{"n_layer": 16, "activation": "geglu", "norm_eps": 1e-05, "positions": "learned", "qk_norm": false, "init_std_qkv": 0.0494, "init_std_up": 0.0707, "lr_head": 0.00814, "decay_fraction": 1.0, "doc_mask": true}
Each number is 128 + 24 x the weight over the matrix's rms, rounded and kept within 0 to 255. Layers, rows and columns count from 0.

# layer 4 attention query, 256x128, rms 0.0496, rows 0-10, columns 0-127
[[ 90 146 128 107 136 107 129 107 121 108 122 122 158 150 116 133 122 178 146 143 151 110 115 158  98 131 134 122 135 133 144 112 101 148 109 131 113 121 124 121 121 149 127 153 112 110 124 135  97 123 122 118 163  99 127 139 133 127 120 120 122 159  98 104 110 151 123 121 113 149 159  89 113 126 137 105  99 120 126 105 140 145 101 155 119 138 144 125 126 117 149 140  97 114 122 105 127 137 144 115 144 140 151 136  98 122 124 153 145 122 109 131 127 135 136 105 122 122 105 115 113 127 118 161 157 115 129 123]
 [116 130  98 130 114 123 109 130 116 133 127 141 118 162 139 117 137 131 151 141 134 119 134  86 146 139 124 149 124 152 146 145 143 129 145 162 127 145  86 121 152 118 138 147 125 119 134 142 111 118 138 156 134 135 105 140 141 144 122 127 122 157 151 120 129 151  84 158 138 157 130 103 107 118 130 143 113  95 157 124 129 112 141 139 161 166 127 123 119  81 110 121 107 104 114  92 166 155 108 137 131 131 132  83 143 149 102 125 166 114 118 132 138 109 114 153 134 102 134 100 146 132 129 149 142 128 133 109]
 [112 121 134 124 135 110 125 151 148 146 145 112 123  84 124 162 139 133 125 128 133 162 117 101 131 110 129 123 127 114 136 119  84 102 109 126 102  97 139 129 175 122 141 144 135 125 146 100 132 105 125 120 125 146  97 144 133 165 138 112 118 127 156 127 127 128 140 127 152 105 103 130 130 110 114 122 124 114 128 119 124 117  96 166 126 143 128 140 122 105 122 112  95  93 114 148 130 137 115  99 143 117 157 131 144 132 129 113 138 125 121 160 140  98 110 160 167 141 137 123 109  84 118 137 112 122 118 128]
 [107 138 116 131 124 123 147 145 149 110 152 110 122 115 127 128 141 101 133 155  83 118 120 147  97 109 152 118 115  96 115 150 157 137 147 122 152 162 101 101 133 114 112 128  84 114 113 100 150 153 129 146 114 130 145 146 130 169 133 153 157 141 141 128 112 125 113 154 154 134 141 141 159 146 110 126 125 114 162  91 107 127 140 139 111 151 141  76 128 103  94 127 135 113 126 139 134 116 131 143 113 106 151 103 122 144 132 139 114 141 116 144 159 133 154 142 110 107 133 116 133 150 102 127 119 138 124 104]
 [122 154 134 145 146 103 104  91 118 135 129 143 137 150 140 174 141  89 138 144 122 137 122 111 118 124 131 121  95 115 125 102 158 141 128 147 123 155 107 159 127 146 143 133  88 121 114 110 151 159 168 110  73 116 145 156 148 106 108 133 125 126 141 113 141 107 133 148 131 153 105 148 130 164 142 119 133 131 136 126 130 135 133 131 144 123 140 131 163 142  82 145 110 144  99  89 100 115 160 133 127  96 135 111 113 140 173 115 140 126 124 109 115 128 133 107 116 119 119 139 127 150 139 106 128 119 146 143]
 [161  84 127 121 149 133  94 140 156 141 143 126 120  98 160 158 140 120 135 122 136  78 170  91 135  89 115 129 140 111 104 114 102 128 137 131  95 115  99 126 144 138 149 148 139 146 137 116 113 134 126 145 125 144 120 130 103 158 120 131 116 144 103 107 146 125 123 118 129 111  92 141 166 127 160 115 133  89 160 149  95 131 136 170 130 102 143 152  99 163 112 126 104 121 152 157 137  99  92 138 113  89 115  87 123 147 126 110 121 104 125 127 103 109 137 136 116 111 136 142 135 122 150 118 135 130 105 129]
 [130 143 115 113 152 130 124 148 105 113 164 146 151 129 134 112 142 151 119  90 137 127 135 129 113 168 154 127 133 127 109 135 117 134 122  97 147 145 106 154 150 101  93 123 123 141 120 137 113 115 122 155 110 106 160 133 109 157 103 149 158 120 127 110 106 139 156 122 121 101  91 113 172 141 116 115 133 130 105 124  95 125 131 128 155 100 140 117 127 155 118 133 126 131 150 134 116 124 111 118 133 153 128 102 128 119 137 153 134  96 121 126  99 125 122 129 129 143 127 139 168 133 143 127 111 122 122 139]
 [159 128 119 118 146 136 123 112 146 153 115  97 132 126 146  98 158 153 159 142 145 117 117 143 120 136 151 102 126 126 123 106 151 156 176 116 110 156 126 169 115 142 128 153 147 108  96 153 104 153 128  99 117 114  90 127 160 142 156 119 114 163 170  95 105  96 146 153 140 115 110 115 160 121 153 169 124 153 119  93 112 148 117 153 125 101 126 111  87  83 148 129 114 129 189 146 137 138  68 137 133 107 152 123 138  84 109 105 108 105  76 134 150 138 161 135 136 108 126 134 138 135 141 175  94 118 131  88]
 [149 144 110 117 124 124 148 102 106 122 127 160 151 115 142  79 121 107 106 127 128 119 137 128  91 115 151 118 135 151 104 147 136 112 136 144 188 121 122  98 120 122 100  98 116 146  99 166 106 127 108  76  82 151  95 143 105 143 143 134 125 137 149 118 111 124 119 116 118 119 152  92 147 102 107  91 118 128 109 105 139 134 157 165 153 122 136 127 122 128 144 138 159 134 105 123 111 137 115 123 128 119 126 124 138 113 144 154 123 135 108 136 128 127  98 123 103  95 153 147 132 123 130 121 120 120 120 120]
 [120 110 123 105 108 135 151 121 135 160 153 150 103 116 118 159 119 116 104 142 157 120 112 138 146 151 119 127 149 144 125 125 134 101 134 109 139 117 126 131 118 102  82  93 128 146 122  85 127 136 103 147 101 132 143 122 111 159 153 110  99 153 112 106 149 138 132 114 151 101 149 160 102 119 125 119 122  83 127 129 153 102 121 173 133 141 120 132 139 146 103  85 140 119 136 147 142 173 129 147 132 138 106 160 134 144 145 170 163 112 112 131 114 136 138 128 139 146 128 151 147 101 154 128 119 135 134 109]
 [146 156 162 130 132 103 154 125 118 146 166 130 135 137 120 146  95 135 105 138 129 136 121 137 128 151 151 127 114 145  89  87 155 117 117 137  92 126 140 137 187  97 142 128  59 131 149 139  96 130 131 151 120 118 123 137 126 136 182 167 123 139 117 141  85 146 128 109 127 118 136 113 159 112 147 132 114 139 118 147 111 143 102 152 135 156 104 192 170 113 105 113 165 102 114 136 127 153 137 139 143 127 136 120 113 100 144 118 108 116 111 116 136 125 150  99 130  99 119  96 149 101 114 135 106 134 137 146]]